Weights of a small transformer language model.
Architecture: RMSNorm before each block, untied embeddings.
Training: 332M tokens, 2530 steps.
Each number is 50 + 10 x the weight over its row's rms, rounded and kept within 0 to 99. Layers, rows and columns count from 0. The size before them is the row's rms in percent of the matrix's.

# layer 7 MLP gate, 1024x384, rms 0.104, rows 677-701, columns 96-191
112:52 37 61 37 38 61 47 51 48 58 52 44 58 67 58 29 48 51 51 60 37 44 46 52 46 57 68 48 46 45 54 89 61 58 46 54 62 44 40 35 58 57 71 49 56 52 36 49 54 49 48 67 48 44 60 28 45 60 66 52 36 60 53 50 51 47 36 61 61 45 58 51 46 50 53 36 39 54 53 45 56 47 44 56 55 27 61 48 28 69 58 40 43 43 44 57
090:50 42 44 36 60 62 52 43 67 57 50 55 68 61 49 52 61 50 58 37 52 56 52 48 54 59 42 53 50 61 43 51 38 59 66 34 34 55 72 49 47 59 49 39 50 49 41 45 53 62 38 34 38 53 62 55 57 58 58 43 50 51 51 44 43 43 43 40 59 48 49 47 47 43 67 58 40 60 53 51 58 54 39 27 52 46 52 57 34 47 45 49 46 56 34 71
105:49 51 60 38 48 30 51 59 37 61 35 49 40 55 52 51 48 50 47 50 70 45 63 49 61 40 41 62 29 64 57 58 52 58 44 35 43 37 46 50 56 48 40 60 48 53 48 56 57 41 68 57 53 26 53 44 36 34 59 53 39 38 53 36 50 49 54 47 48 46 55 63 49 46 42 46 64 44 66 49 67 48 50 41 51 38 49 57 42 55 43 41 58 49 54 42
101:44 43 37 48 47 56 59 68 51 62 38 55 65 54 54 59 55 39 72 38 49 70 39 56 53 67 41 68 55 38 39 47 46 26 76 40 54 30 55 45 44 48 38 34 53 60 35 46 58 51 54 44 49 61 57 54 46 69 52 62 57 45 44 54 61 28 60 49 71 64 44 53 55 55 49 55 34 30 38 44 59 43 56 41 36 43 32 68 60 53 43 51 52 62 43 47
094:53 51 55 50 40 44 46 56 47 42 46 56 44 34 56 57 68 69 56 42 37 41 39 47 40 54 56 55 71 44 42 44 36 45 61 66 53 70 53 40 59 55 29 56 68 55 49 26 54 46 48 47 50 55 56 59 49 45 57 66 50 65 41 27 37 36 44 39 44 57 62 27 47 71 45 55 45 42 35 60 42 59 44 56 43 54 55 62 58 70 44 43 46 50 44 40
099:71 72 42 60 39 41 47 60 65 69 58 53 50 65 57 43 54 37 51 30 51 41 39 44 36 65 47 62 52 40 55 45 56 72 64 62 62 44 34 59 74 49 36 51 51 53 67 64 47 37 48 42 62 54 49 34 57 63 40 53 43 56 60 62 61 38 43 48 59 53 54 53 59 34 59 37 44 51 55 36 36 46 64 26 67 39 49 39 57 51 48 58 62 60 54 60
102:47 52 48 52 24 54 62 72 47 49 40 64 65 56 50 44 52 50 60 44 44 48 49 39 43 40 53 42 71 60 34 49 37 58 54 56 54 33 48 59 30 56 64 61 47 50 60 44 40 49 51 43 45 57 53 53 59 38 22 50 64 51 51 41 43 59 57 47 46 53 56 37 58 54 73 48 23 37 47 41 44 37 60 78 45 50 50 61 46 64 55 52 59 44 53 54
098:40 68 44 39 52 65 65 44 58 48 33 60 51 56 49 48 50 59 53 48 64 36 40 57 70 58 39 56 52 55 57 52 36 50 48 36 60 62 57 45 59 48 55 63 45 54 77 60 46 38 44 48 55 61 63 57 46 46 53 46 49 47 19 32 48 38 44 48 53 45 40 53 35 57 53 49 42 31 50 61 72 55 55 40 45 42 68 63 66 32 60 72 58 68 26 62
094:47 41 57 38 63 45 51 49 61 39 53 65 52 36 58 66 49 56 53 50 49 51 44 57 33 42 41 44 25 42 65 51 49 52 46 39 46 36 47 49 48 62 44 47 52 43 45 56 56 44 59 56 47 67 59 55 46 50 70 60 52 63 65 60 51 60 47 52 52 65 47 34 55 44 64 60 41 39 47 44 54 45 64 46 49 60 46 34 48 52 61 56 56 42 55 47
097:57 53 41 52 53 67 55 43 62 55 44 38 43 60 59 54 39 51 50 40 60 46 54 51 48 55 73 49 32 55 33 71 54 42 52 58 50 51 70 52 52 59 51 30 52 50 48 37 53 56 60 51 61 52 55 61 64 56 36 48 39 49 58 48 52 46 48 38 57 47 47 57 52 54 47 53 58 55 45 63 52 52 62 57 57 55 43 57 47 66 32 44 47 47 30 50
096:45 44 54 52 43 51 48 69 52 67 62 63 48 63 66 46 51 42 63 57 48 41 24 35 52 65 55 36 71 44 47 48 66 42 73 37 41 26 56 56 41 61 57 47 51 62 54 46 71 49 58 67 43 42 69 53 51 59 45 36 46 35 76 53 38 42 43 53 56 29 55 42 51 38 50 36 44 42 49 51 59 45 54 57 39 41 65 63 41 35 56 30 53 54 55 43
104:28 49 40 42 59 45 56 47 50 55 51 39 64 41 50 57 47 59 48 51 51 44 37 53 59 70 47 44 42 51 65 57 29 55 62 39 66 48 38 56 31 34 48 54 47 55 56 65 46 49 51 38 51 34 52 55 43 41 54 40 35 38 60 62 69 50 63 61 59 47 27 50 39 44 73 44 42 39 50 40 50 40 48 39 45 53 51 40 52 32 63 45 59 57 29 48
102:54 54 38 47 54 68 31 53 66 63 34 64 48 38 54 40 57 45 56 59 34 46 47 60 50 68 44 56 35 50 50 75 46 45 52 28 56 42 53 45 47 43 47 43 43 38 54 57 39 60 50 55 65 26 52 55 73 50 42 56 56 41 51 55 59 32 44 30 58 45 37 42 54 42 63 39 46 46 56 46 58 70 45 56 38 47 46 37 54 22 61 41 47 52 52 51
090:63 34 61 51 44 28 51 34 32 47 43 58 50 56 45 59 55 66 46 50 54 50 48 59 50 48 36 58 53 42 62 63 72 58 33 41 47 36 45 47 55 50 61 59 48 59 45 50 31 51 59 39 57 35 35 37 53 59 64 50 42 43 65 53 54 52 41 43 44 44 57 49 66 49 47 50 57 69 49 41 46 43 53 44 55 41 37 50 50 27 50 43 54 57 57 58
100:52 38 42 64 47 27 53 59 61 54 55 57 45 56 52 28 57 40 38 51 50 30 64 36 61 60 46 74 38 49 66 48 50 42 61 44 38 25 48 42 74 49 57 64 45 66 62 37 54 36 46 33 57 51 31 44 53 43 43 44 61 45 55 66 42 38 56 53 46 48 32 33 69 56 40 59 61 33 55 48 70 51 49 56 55 45 54 49 48 57 48 48 41 42 64 38
092:49 61 49 56 61 62 64 55 23 57 50 53 51 44 33 56 55 46 70 34 58 42 48 49 53 59 38 60 45 53 56 44 52 63 41 41 46 47 40 39 65 59 38 44 57 50 58 61 38 63 59 54 62 64 35 52 43 52 31 44 45 60 65 57 51 51 50 50 57 61 59 62 30 63 42 65 37 46 63 66 57 55 53 54 51 43 47 53 43 45 53 69 33 31 45 55
100:48 70 54 44 42 50 70 41 52 43 39 62 54 64 28 51 47 38 58 47 67 70 50 53 46 56 53 53 55 49 55 58 56 40 58 69 47 43 48 56 62 58 50 50 55 41 27 58 52 41 46 58 69 52 55 61 49 53 53 40 45 41 45 53 50 47 40 68 60 44 41 45 37 38 64 41 75 86 43 63 49 48 48 48 29 58 44 48 53 44 47 36 34 58 55 51
102:52 59 41 55 42 60 43 58 43 45 51 44 68 55 44 60 47 56 45 48 46 70 48 33 51 29 64 49 53 36 48 42 47 30 48 58 31 54 49 46 32 49 53 61 52 49 39 50 38 54 40 57 72 41 54 35 52 47 45 62 46 50 42 64 47 41 48 69 42 48 34 46 42 41 49 58 39 62 46 57 62 62 47 44 48 62 49 55 66 55 50 44 49 56 61 41
093:41 53 62 61 57 43 30 55 60 49 57 35 27 65 71 55 49 44 57 52 53 61 39 51 50 52 50 60 59 53 42 52 54 31 50 33 47 51 45 63 62 67 45 41 32 63 67 54 42 46 70 43 61 52 56 58 49 42 44 52 31 47 45 54 44 57 38 49 69 68 51 62 38 52 45 53 43 43 41 53 59 70 61 32 38 65 52 56 52 39 59 46 60 31 57 58
103:77 61 57 50 61 47 52 34 43 35 55 54 67 54 58 33 38 69 49 36 50 55 48 38 54 50 50 45 56 39 58 45 49 66 54 51 42 52 41 61 57 65 29 30 60 55 36 49 43 49 50 48 42 54 40 47 46 44 61 60 66 38 44 60 51 55 40 47 47 44 57 66 40 58 55 39 36 64 43 47 60 48 48 48 50 48 45 63 58 49 55 62 46 39 47 57
097:41 66 48 46 52 59 51 52 51 56 48 62 46 44 70 62 57 55 38 48 58 49 61 52 73 39 53 44 49 43 39 59 54 56 61 52 76 55 55 38 38 58 59 64 57 54 58 41 53 22 66 40 40 68 51 63 54 35 31 49 60 56 50 59 44 63 70 34 59 52 61 40 53 45 41 51 52 32 71 46 71 49 55 59 57 31 59 42 41 64 48 39 28 44 54 44
097:66 53 43 38 34 34 69 46 64 50 46 58 44 43 64 54 54 42 52 60 55 49 62 42 46 42 46 59 37 36 53 42 49 30 51 42 56 64 33 48 38 48 62 63 46 53 57 42 47 19 48 38 40 49 56 51 42 36 58 48 39 42 45 41 49 62 49 44 61 48 45 44 54 61 44 59 48 31 51 47 58 51 50 31 62 51 38 54 45 51 57 61 55 58 43 37
104:37 43 39 53 41 56 62 55 75 62 53 52 43 29 48 58 40 38 43 53 35 57 58 42 49 43 53 56 52 43 55 47 48 56 48 41 45 51 48 67 55 47 49 48 62 51 71 41 51 48 60 61 72 38 53 75 37 46 57 82 24 54 35 65 48 60 52 57 58 47 56 46 52 45 81 55 60 46 53 51 48 34 59 56 63 60 36 50 44 56 51 51 39 43 64 52
098:43 66 59 46 57 53 67 32 46 59 21 59 46 36 49 60 48 59 66 73 65 49 59 46 59 48 48 70 55 42 45 64 36 61 43 58 60 54 47 47 44 50 36 38 50 28 50 43 41 47 53 52 45 57 53 60 57 52 38 27 48 40 45 54 54 39 55 33 53 46 54 45 32 46 40 51 57 57 54 43 56 49 41 43 54 56 51 53 46 49 26 53 63 77 55 52
095:56 36 42 52 55 64 84 48 28 71 43 39 50 33 54 50 49 48 45 65 43 46 56 38 37 55 55 39 49 34 39 32 54 49 41 56 30 60 37 60 64 54 50 48 52 48 57 53 62 36 55 37 45 43 57 72 54 68 50 52 70 41 44 46 47 36 46 55 33 39 71 66 34 48 50 40 58 49 60 39 40 34 50 46 56 55 47 43 49 19 50 53 50 60 44 44
# layer 7 MLP up, 1024x384, rms 0.106, rows 677-700, columns 96-191
114:59 36 46 47 40 34 43 20 50 43 40 48 61 64 33 33 47 53 66 66 42 47 51 49 40 45 46 37 45 47 56 64 63 42 27 54 52 50 61 30 42 48 57 52 43 46 46 60 44 62 68 75 29 42 50 47 49 53 59 39 42 60 46 55 41 39 59 59 51 52 59 47 44 48 57 41 62 46 48 43 46 39 51 36 47 32 68 42 48 76 41 39 51 50 46 43
092:45 37 33 64 42 45 50 73 41 53 44 54 35 47 66 43 38 35 46 53 56 41 51 60 38 64 47 47 53 38 57 39 48 33 45 47 41 42 51 52 38 66 56 61 54 44 49 46 47 43 60 67 50 44 47 37 40 60 32 70 68 62 59 59 42 41 54 50 39 58 68 51 55 52 45 46 66 49 46 47 43 40 36 63 41 39 61 46 58 27 57 42 51 52 52 47
106:58 53 42 43 59 54 41 41 67 44 56 36 51 48 54 44 47 49 67 46 60 54 50 56 30 60 55 66 66 49 65 51 45 55 69 70 54 60 45 64 51 62 44 53 31 46 58 38 45 60 57 76 49 42 55 54 67 37 68 33 45 65 50 52 60 44 48 43 48 55 64 45 44 48 43 65 56 62 46 54 53 43 55 48 49 70 42 58 63 51 50 49 46 58 42 48
110:35 51 58 51 52 51 34 49 55 30 57 54 31 51 35 49 61 58 34 50 48 46 36 57 42 30 67 51 64 61 53 60 47 38 41 44 45 43 51 76 59 51 46 53 50 54 45 57 39 56 48 45 44 56 44 31 45 41 50 57 76 35 48 56 25 64 45 52 49 33 33 52 41 45 62 62 62 50 52 45 50 46 41 44 67 57 58 35 41 43 48 53 46 49 63 62
097:66 60 50 48 44 49 41 48 53 61 36 28 68 57 39 34 46 34 32 56 54 48 58 58 54 49 52 45 41 49 50 49 43 50 41 61 48 37 58 63 42 64 53 59 62 42 46 55 72 66 57 60 36 47 61 41 43 75 62 32 53 33 70 60 54 56 59 50 34 28 28 54 56 45 66 54 45 58 53 51 45 55 50 63 47 46 51 47 33 33 66 37 58 50 41 47
100:60 57 46 42 48 23 68 58 53 41 50 42 42 74 67 44 62 59 40 46 38 55 39 56 44 52 44 53 47 61 65 58 66 40 62 51 60 41 47 63 34 43 37 62 41 54 49 38 55 44 25 54 47 50 48 46 49 70 51 41 31 52 39 48 66 53 33 58 63 51 51 33 51 38 35 62 46 59 67 63 52 36 51 60 55 51 46 48 46 52 45 56 36 58 37 76
099:55 31 52 51 78 37 54 36 57 60 58 47 42 62 54 82 70 61 43 62 47 37 37 63 60 56 45 55 71 61 57 48 40 46 51 43 62 66 54 32 43 52 61 47 42 35 55 48 67 58 46 40 56 29 44 52 38 57 57 48 31 59 44 55 45 56 51 48 49 40 55 49 35 30 44 42 51 55 50 75 63 49 45 37 68 35 59 52 56 30 49 54 54 44 63 35
091:62 53 38 40 61 42 64 54 42 55 47 56 44 57 54 48 37 50 61 55 47 21 34 62 48 30 46 47 45 50 40 57 52 67 52 39 55 49 64 38 46 45 47 61 55 48 69 59 52 35 49 66 52 66 65 44 44 28 59 44 47 67 28 45 33 46 56 55 46 44 45 61 42 48 46 32 42 47 49 39 51 49 57 37 49 61 57 44 51 37 56 64 50 63 42 61
095:45 35 41 62 54 42 51 39 44 40 49 69 52 53 49 50 61 33 45 54 35 49 44 52 37 53 57 53 47 62 56 36 54 40 57 44 46 15 53 62 50 42 27 25 46 31 48 35 52 35 53 45 46 39 60 44 42 47 83 52 49 37 44 66 30 49 45 55 55 40 38 36 54 57 58 47 62 39 39 61 48 59 35 38 60 45 38 48 52 39 54 61 41 69 52 44
099:31 54 66 55 43 67 42 61 48 53 53 69 44 51 53 60 31 62 72 54 38 67 60 49 51 56 48 47 43 55 49 57 45 53 39 41 48 38 51 46 67 41 40 67 37 55 54 41 50 52 65 51 65 70 65 55 60 44 44 52 52 28 61 25 67 46 58 47 52 46 55 45 48 64 47 45 40 42 53 53 47 55 38 67 61 48 51 47 63 47 50 53 73 40 57 50
096:76 36 54 48 52 44 42 78 32 63 44 43 50 53 40 47 53 37 41 45 31 68 53 74 59 49 58 53 43 53 55 50 48 47 46 47 43 63 55 60 58 47 52 42 47 51 65 44 32 30 55 49 57 57 19 48 21 63 51 49 56 43 53 46 52 54 58 47 45 44 62 33 66 51 54 48 48 48 48 40 41 42 44 70 57 59 58 41 52 45 30 61 39 58 59 53
105:56 54 35 44 60 66 59 67 42 40 47 43 52 57 62 53 48 49 32 59 54 41 44 60 38 47 55 51 52 42 55 40 50 79 62 50 42 53 65 65 34 42 50 44 43 48 33 45 56 50 48 45 50 52 52 40 30 21 44 55 65 58 37 30 56 53 58 41 49 49 44 49 60 61 57 43 54 35 50 50 50 61 33 39 58 40 54 46 50 40 37 38 38 53 53 40
102:66 45 48 42 55 44 68 60 54 45 47 51 64 43 47 56 30 44 57 42 49 57 53 35 34 41 53 28 41 38 47 66 52 50 50 62 66 60 65 66 61 47 33 66 67 40 68 63 51 55 39 43 42 52 31 63 58 36 63 45 41 41 43 52 39 38 38 68 52 42 60 32 57 45 39 61 62 65 31 40 55 57 37 49 44 56 64 45 60 43 49 60 40 25 50 34
090:57 62 38 46 44 45 34 52 59 61 64 36 57 24 59 52 55 56 45 55 43 62 42 49 49 51 44 34 38 59 44 47 53 56 26 47 65 41 59 62 32 43 49 41 38 67 63 46 40 50 45 31 67 51 51 49 44 66 67 45 33 54 48 44 53 66 26 52 44 48 60 44 48 54 52 45 62 48 51 60 50 46 44 36 53 49 43 54 61 52 42 50 52 36 54 40
097:61 44 51 68 47 42 72 66 47 49 42 52 61 47 50 46 48 47 44 53 65 25 49 28 56 57 56 59 51 49 55 48 47 38 63 51 40 51 43 52 58 47 59 58 45 73 42 50 36 56 57 42 54 44 39 49 57 71 74 47 42 46 58 56 62 39 52 67 46 56 57 48 53 47 45 54 54 46 62 65 70 49 48 53 52 64 48 43 42 65 53 57 69 46 34 33
096:44 48 57 54 47 34 47 40 35 40 43 68 56 55 29 46 73 44 66 52 58 55 59 65 42 50 62 57 52 51 53 51 52 42 41 90 57 62 52 58 72 59 37 63 53 50 44 68 59 51 48 56 56 48 41 45 42 45 59 34 34 47 38 43 51 41 43 55 39 59 60 44 70 38 55 49 54 47 60 76 57 65 44 42 53 60 50 33 48 47 60 53 63 50 53 58
099:52 40 51 46 51 41 53 31 64 53 51 68 53 46 41 55 58 52 38 40 46 54 53 34 36 44 78 53 48 40 46 56 50 62 46 46 47 42 44 60 54 73 51 60 18 31 55 54 52 32 60 56 51 35 59 32 36 77 46 45 50 63 36 50 35 52 60 44 62 47 35 68 37 53 51 68 35 45 59 60 46 48 62 42 57 41 34 51 45 51 57 51 65 58 49 52
100:50 50 36 51 45 64 46 47 51 49 49 43 67 72 66 58 58 55 39 41 36 69 50 60 53 38 54 56 57 50 50 51 41 38 40 54 43 52 50 40 37 57 61 60 65 45 45 54 44 53 52 55 53 41 33 42 41 56 67 67 39 47 61 43 43 56 52 60 55 46 46 38 50 31 42 43 45 52 34 33 60 58 55 40 53 52 37 52 56 60 51 53 42 56 47 55
101:66 65 59 59 51 41 71 59 31 53 41 55 58 50 37 53 56 36 51 54 58 35 59 46 55 67 41 49 41 53 38 47 35 51 55 47 48 58 50 54 41 39 54 46 37 49 46 49 48 33 47 47 39 41 52 63 53 46 55 43 64 59 32 60 82 36 61 56 17 28 38 63 66 43 43 44 49 61 49 50 49 40 46 56 60 29 49 50 58 45 45 33 64 64 52 42
103:70 59 42 39 58 54 55 50 41 58 52 50 32 52 48 80 56 41 46 58 46 43 53 57 56 44 48 68 39 66 47 61 64 51 62 50 63 52 52 42 49 50 62 54 52 39 70 52 53 59 57 68 52 49 63 34 44 50 42 31 35 43 55 63 50 45 62 65 40 62 51 50 54 45 23 49 63 40 48 53 54 34 45 50 75 53 50 52 51 43 57 27 56 36 49 56
097:54 38 50 46 45 57 52 55 34 59 60 50 61 32 48 58 30 57 60 56 46 62 58 36 46 50 76 32 46 52 51 61 61 35 35 56 54 49 53 34 46 49 42 43 54 61 52 48 46 57 48 40 49 70 59 56 39 39 37 55 41 52 45 62 33 51 66 64 55 50 61 44 38 55 54 57 65 63 47 55 36 54 48 57 51 77 74 47 46 45 53 54 31 59 47 35
089:40 58 49 66 45 45 50 43 47 44 53 65 46 48 51 41 45 37 51 45 49 56 51 55 46 60 53 60 54 41 43 38 59 60 52 59 46 57 49 53 46 50 28 68 39 46 56 65 49 55 54 47 37 50 48 37 40 49 48 51 53 51 51 26 48 50 38 44 47 40 74 54 71 70 48 48 57 66 53 52 58 44 59 43 56 43 58 62 58 54 54 49 49 49 42 48
104:45 50 46 46 54 53 32 42 64 47 53 56 49 34 55 50 52 42 55 46 50 60 46 66 34 63 76 37 42 42 56 39 25 45 48 51 51 37 56 44 61 40 48 48 54 38 66 54 32 31 63 50 52 43 41 52 50 45 53 65 60 60 57 48 51 53 49 21 64 48 32 53 52 36 35 43 72 47 75 53 40 29 56 37 50 45 53 49 63 35 43 38 37 47 67 59
096:49 56 60 53 70 63 66 45 50 50 44 55 38 40 52 59 42 30 57 66 51 58 43 51 62 44 55 55 35 54 53 74 63 46 38 66 52 56 58 37 46 44 33 61 49 42 52 59 31 50 57 51 46 49 59 21 59 38 48 53 63 63 43 58 40 47 38 44 59 30 52 18 47 37 37 62 44 38 43 65 35 54 38 44 38 65 50 42 50 38 45 49 39 66 31 46
# layer 7 MLP down (transposed), 1024x384, rms 0.101, rows 677-700, columns 96-191
103:52 40 31 52 41 59 53 47 54 59 43 49 45 41 37 57 42 46 50 37 46 26 52 53 54 50 60 61 73 45 60 51 71 33 51 56 42 46 49 54 68 43 57 67 74 40 56 50 42 55 57 62 43 52 49 36 62 59 61 33 60 52 64 46 29 43 40 48 40 38 58 38 62 58 45 42 57 40 49 70 60 32 27 60 51 39 44 41 42 48 63 42 55 70 41 47
099:46 41 54 73 49 44 41 34 54 40 58 61 33 46 50 44 29 57 51 55 67 45 35 56 48 41 53 49 47 49 50 46 62 42 43 63 52 38 46 48 57 44 35 56 57 51 37 56 78 49 58 26 68 61 33 38 50 57 41 53 37 61 63 52 28 58 57 51 54 49 64 53 61 54 53 44 41 33 67 46 55 43 45 67 39 48 62 57 43 54 28 51 39 53 49 55
104:63 44 60 62 48 70 51 42 37 39 48 70 48 51 41 44 64 38 45 49 62 60 51 45 47 39 41 60 58 34 42 61 39 61 56 51 63 53 42 64 50 59 54 42 60 62 47 53 50 50 44 44 64 54 47 48 58 65 39 47 36 50 46 47 54 49 47 39 51 66 68 55 42 58 37 66 42 50 50 40 33 41 45 47 39 56 42 55 46 63 61 42 52 47 64 46
099:63 44 60 54 58 50 46 47 55 36 68 46 64 52 56 50 52 41 51 66 52 42 47 51 31 39 50 59 61 54 52 65 29 51 49 27 54 46 28 19 51 38 62 41 63 49 57 47 58 47 42 53 63 48 57 55 45 55 62 57 43 46 40 51 58 72 55 66 52 43 45 49 44 51 26 42 42 53 55 57 39 65 33 47 60 42 37 40 34 46 53 46 67 49 46 42
097:66 36 45 67 44 59 68 55 53 44 47 52 63 71 59 33 37 46 42 35 44 55 55 57 34 37 67 66 54 57 62 61 51 49 47 48 49 63 40 64 54 61 44 47 51 54 41 53 37 58 58 60 46 45 48 30 49 55 72 46 57 60 64 59 60 43 62 31 36 40 50 62 32 35 54 44 68 47 56 33 46 39 39 55 33 46 39 66 56 49 45 44 41 51 60 44
104:59 57 42 39 59 48 44 35 57 51 65 59 44 58 39 43 50 70 64 48 39 46 47 80 38 57 67 47 46 47 57 63 36 59 43 52 61 37 49 58 70 34 58 44 37 60 52 57 47 47 38 51 45 39 41 59 56 49 57 52 52 52 41 30 59 28 44 51 64 66 45 60 41 43 54 45 55 62 49 58 47 45 37 53 35 42 41 48 43 56 68 48 64 43 53 43
105:35 29 43 57 51 67 35 46 49 40 62 49 51 51 51 40 64 55 47 58 54 60 32 61 45 54 42 57 59 43 63 57 72 45 39 51 62 47 40 59 67 60 43 33 54 47 67 53 65 46 39 33 53 28 46 48 53 35 52 46 53 56 52 51 40 53 60 54 44 50 57 60 38 62 51 42 44 50 38 57 64 40 32 45 41 39 57 26 55 49 47 37 48 56 59 48
092:34 57 45 53 32 48 57 63 57 46 65 40 45 55 59 57 39 52 46 41 44 59 53 47 36 43 56 51 65 51 53 50 55 44 60 69 46 25 33 44 44 53 64 19 48 44 32 43 54 46 67 49 53 55 36 58 55 55 44 63 44 50 77 67 45 54 54 50 28 47 40 47 51 40 44 50 59 36 52 59 37 62 32 68 55 45 37 41 43 53 37 32 52 12 51 77
105:23 53 57 59 52 46 53 68 73 61 37 59 55 45 29 64 66 36 34 34 50 42 47 40 58 44 52 50 34 40 56 59 42 55 54 50 57 31 38 45 55 55 29 54 68 49 50 54 38 49 47 47 22 67 49 68 47 27 61 49 50 52 65 49 37 60 53 36 47 40 50 36 33 49 56 64 48 31 60 50 54 42 46 56 64 69 44 35 42 31 43 57 31 49 55 55
097:38 46 30 41 69 57 61 54 65 56 48 58 50 41 42 39 45 54 56 41 31 36 43 31 48 34 54 41 46 48 50 48 53 47 25 36 40 40 53 54 53 51 50 43 63 39 41 44 42 36 45 44 37 49 55 30 53 73 56 47 58 45 62 56 38 40 55 45 66 38 51 58 44 40 41 50 67 49 38 65 54 44 48 54 44 47 41 46 47 30 67 52 37 41 54 42
097:49 56 44 57 58 59 46 50 53 62 34 51 57 45 63 59 45 72 39 46 32 47 45 60 56 56 47 44 53 48 47 59 57 39 48 50 52 43 63 65 53 33 47 73 69 50 48 36 51 56 48 46 39 31 56 56 48 42 60 34 68 59 43 56 53 48 50 65 60 49 71 44 42 68 26 50 51 55 56 61 45 59 67 32 34 51 59 47 48 60 54 36 65 53 57 45
103:60 57 54 50 59 41 39 47 47 46 50 44 49 50 43 57 51 61 28 49 52 46 52 47 64 64 41 59 30 43 46 32 45 65 41 53 55 52 52 49 43 56 64 34 47 50 54 50 39 48 41 53 63 35 33 59 50 37 54 50 33 38 56 58 44 61 46 50 76 56 44 50 43 46 54 47 44 55 50 41 49 57 32 25 45 61 57 53 60 43 49 64 67 55 45 57
099:46 51 43 68 41 43 46 68 56 63 59 57 49 43 43 48 48 63 51 34 53 28 54 44 58 51 51 43 44 41 32 44 35 54 55 42 49 51 55 56 58 67 56 51 57 64 64 62 50 48 57 59 53 44 51 45 48 43 52 45 37 45 39 61 40 71 50 43 51 65 53 68 54 44 67 57 58 48 38 55 50 60 41 44 71 65 47 33 47 53 61 56 54 53 42 62
098:54 62 66 37 60 44 43 49 50 41 28 43 59 53 41 78 57 54 41 58 36 45 40 48 59 41 28 53 38 58 44 33 40 33 54 56 61 38 46 37 56 47 56 39 60 45 56 31 58 40 55 35 59 52 42 45 51 59 60 50 55 33 57 57 45 57 58 53 41 45 57 49 61 60 40 49 51 49 66 43 64 37 50 63 62 50 56 52 58 34 50 55 31 42 51 62
099:62 41 55 71 47 49 73 34 34 44 52 50 53 45 41 58 43 29 43 49 46 26 51 52 50 47 63 38 58 48 45 45 39 49 52 16 59 56 59 47 47 51 36 57 40 60 66 52 41 57 32 59 40 36 54 53 63 67 53 55 46 47 40 41 51 55 58 60 41 51 44 48 43 57 41 39 54 49 59 45 48 53 60 36 46 44 58 49 64 47 41 43 67 63 29 71
098:73 42 41 60 43 36 41 48 75 41 44 50 42 55 56 32 46 59 41 38 64 35 42 58 64 40 37 33 53 33 54 65 40 33 47 48 49 51 57 48 44 49 32 49 65 55 43 61 47 32 57 28 37 49 48 51 44 45 59 45 54 52 60 60 48 67 55 44 62 45 45 60 57 39 46 48 46 57 40 43 52 57 45 61 51 40 35 43 50 52 51 51 65 30 36 35
101:47 51 63 49 46 35 52 57 69 69 45 70 59 41 33 44 61 62 60 49 59 55 46 36 40 30 58 53 51 40 56 53 66 50 80 48 58 42 39 20 43 47 46 45 57 34 70 52 34 53 66 67 52 40 33 54 70 41 34 46 37 61 61 56 43 44 49 51 42 58 48 66 66 52 61 57 35 48 65 44 49 49 55 46 59 53 57 40 54 41 39 53 66 74 50 61
089:40 65 58 73 48 55 52 73 55 58 57 49 53 56 31 66 55 43 43 63 52 54 50 61 47 58 67 63 39 44 57 52 47 57 34 64 48 59 43 40 48 40 45 49 47 55 34 58 41 47 51 67 41 46 59 50 43 64 42 53 40 42 36 43 72 41 54 59 45 48 41 47 48 49 64 47 52 62 55 59 59 45 59 30 49 47 52 64 53 53 62 48 59 34 50 49
100:52 61 58 44 66 61 54 55 49 49 68 42 38 47 46 40 36 46 62 42 47 50 57 52 67 56 42 60 69 31 59 50 45 47 60 54 68 38 46 51 54 58 52 63 47 54 52 41 50 47 44 56 39 51 39 34 41 54 43 46 54 30 41 56 61 52 45 43 43 27 41 62 40 46 53 66 53 59 58 68 51 60 65 57 47 41 73 50 54 48 55 65 76 54 35 72
100:57 37 41 54 60 46 52 61 52 59 48 54 58 54 43 56 50 50 63 57 41 42 46 57 50 57 34 59 55 56 40 49 39 68 61 54 44 49 48 48 65 58 46 34 50 32 39 53 52 44 50 47 53 38 66 47 70 59 51 46 48 41 35 47 42 32 60 51 60 67 55 39 76 43 51 30 70 53 52 44 30 40 53 25 48 43 42 66 41 57 56 52 61 56 34 63
101:46 49 55 44 37 56 36 55 38 57 53 61 55 48 76 45 40 41 48 48 33 68 46 49 48 46 48 30 38 55 52 58 58 51 57 53 57 34 44 53 58 49 59 39 58 47 46 40 49 63 48 48 46 46 43 42 30 33 64 51 59 52 44 61 80 32 66 46 40 38 50 48 57 28 51 33 49 46 50 41 31 53 34 38 57 59 45 46 36 27 45 48 46 60 50 51
103:53 73 54 69 41 64 43 61 58 46 42 48 56 53 56 56 60 60 46 41 58 56 58 44 58 66 51 71 45 71 49 34 39 52 53 56 40 46 74 62 61 55 49 40 47 46 53 62 43 58 60 48 81 48 42 65 42 47 46 62 48 53 37 54 39 53 40 58 59 36 51 53 48 50 56 37 55 62 46 42 44 51 57 67 51 51 64 52 62 55 55 50 70 38 53 40
100:66 35 36 46 32 50 47 60 56 44 62 37 41 53 36 42 37 50 50 49 58 68 49 64 52 67 39 41 57 52 65 47 30 47 64 46 47 50 45 55 28 49 30 50 53 53 46 71 51 45 47 49 44 53 77 51 46 43 42 61 60 55 64 46 45 54 44 58 59 53 44 45 61 63 41 45 58 37 52 70 60 46 41 53 39 72 51 40 40 51 57 32 71 30 43 50
103:77 51 53 45 35 53 71 69 44 60 41 50 47 49 38 66 53 54 59 48 44 50 27 40 53 45 62 33 46 21 42 47 49 43 69 56 34 50 47 57 58 56 55 51 48 58 45 60 71 62 53 49 46 62 59 59 43 50 31 50 39 57 35 56 59 48 63 64 57 47 38 35 48 55 57 56 39 63 57 53 42 56 58 42 70 53 31 38 65 53 66 53 52 45 45 39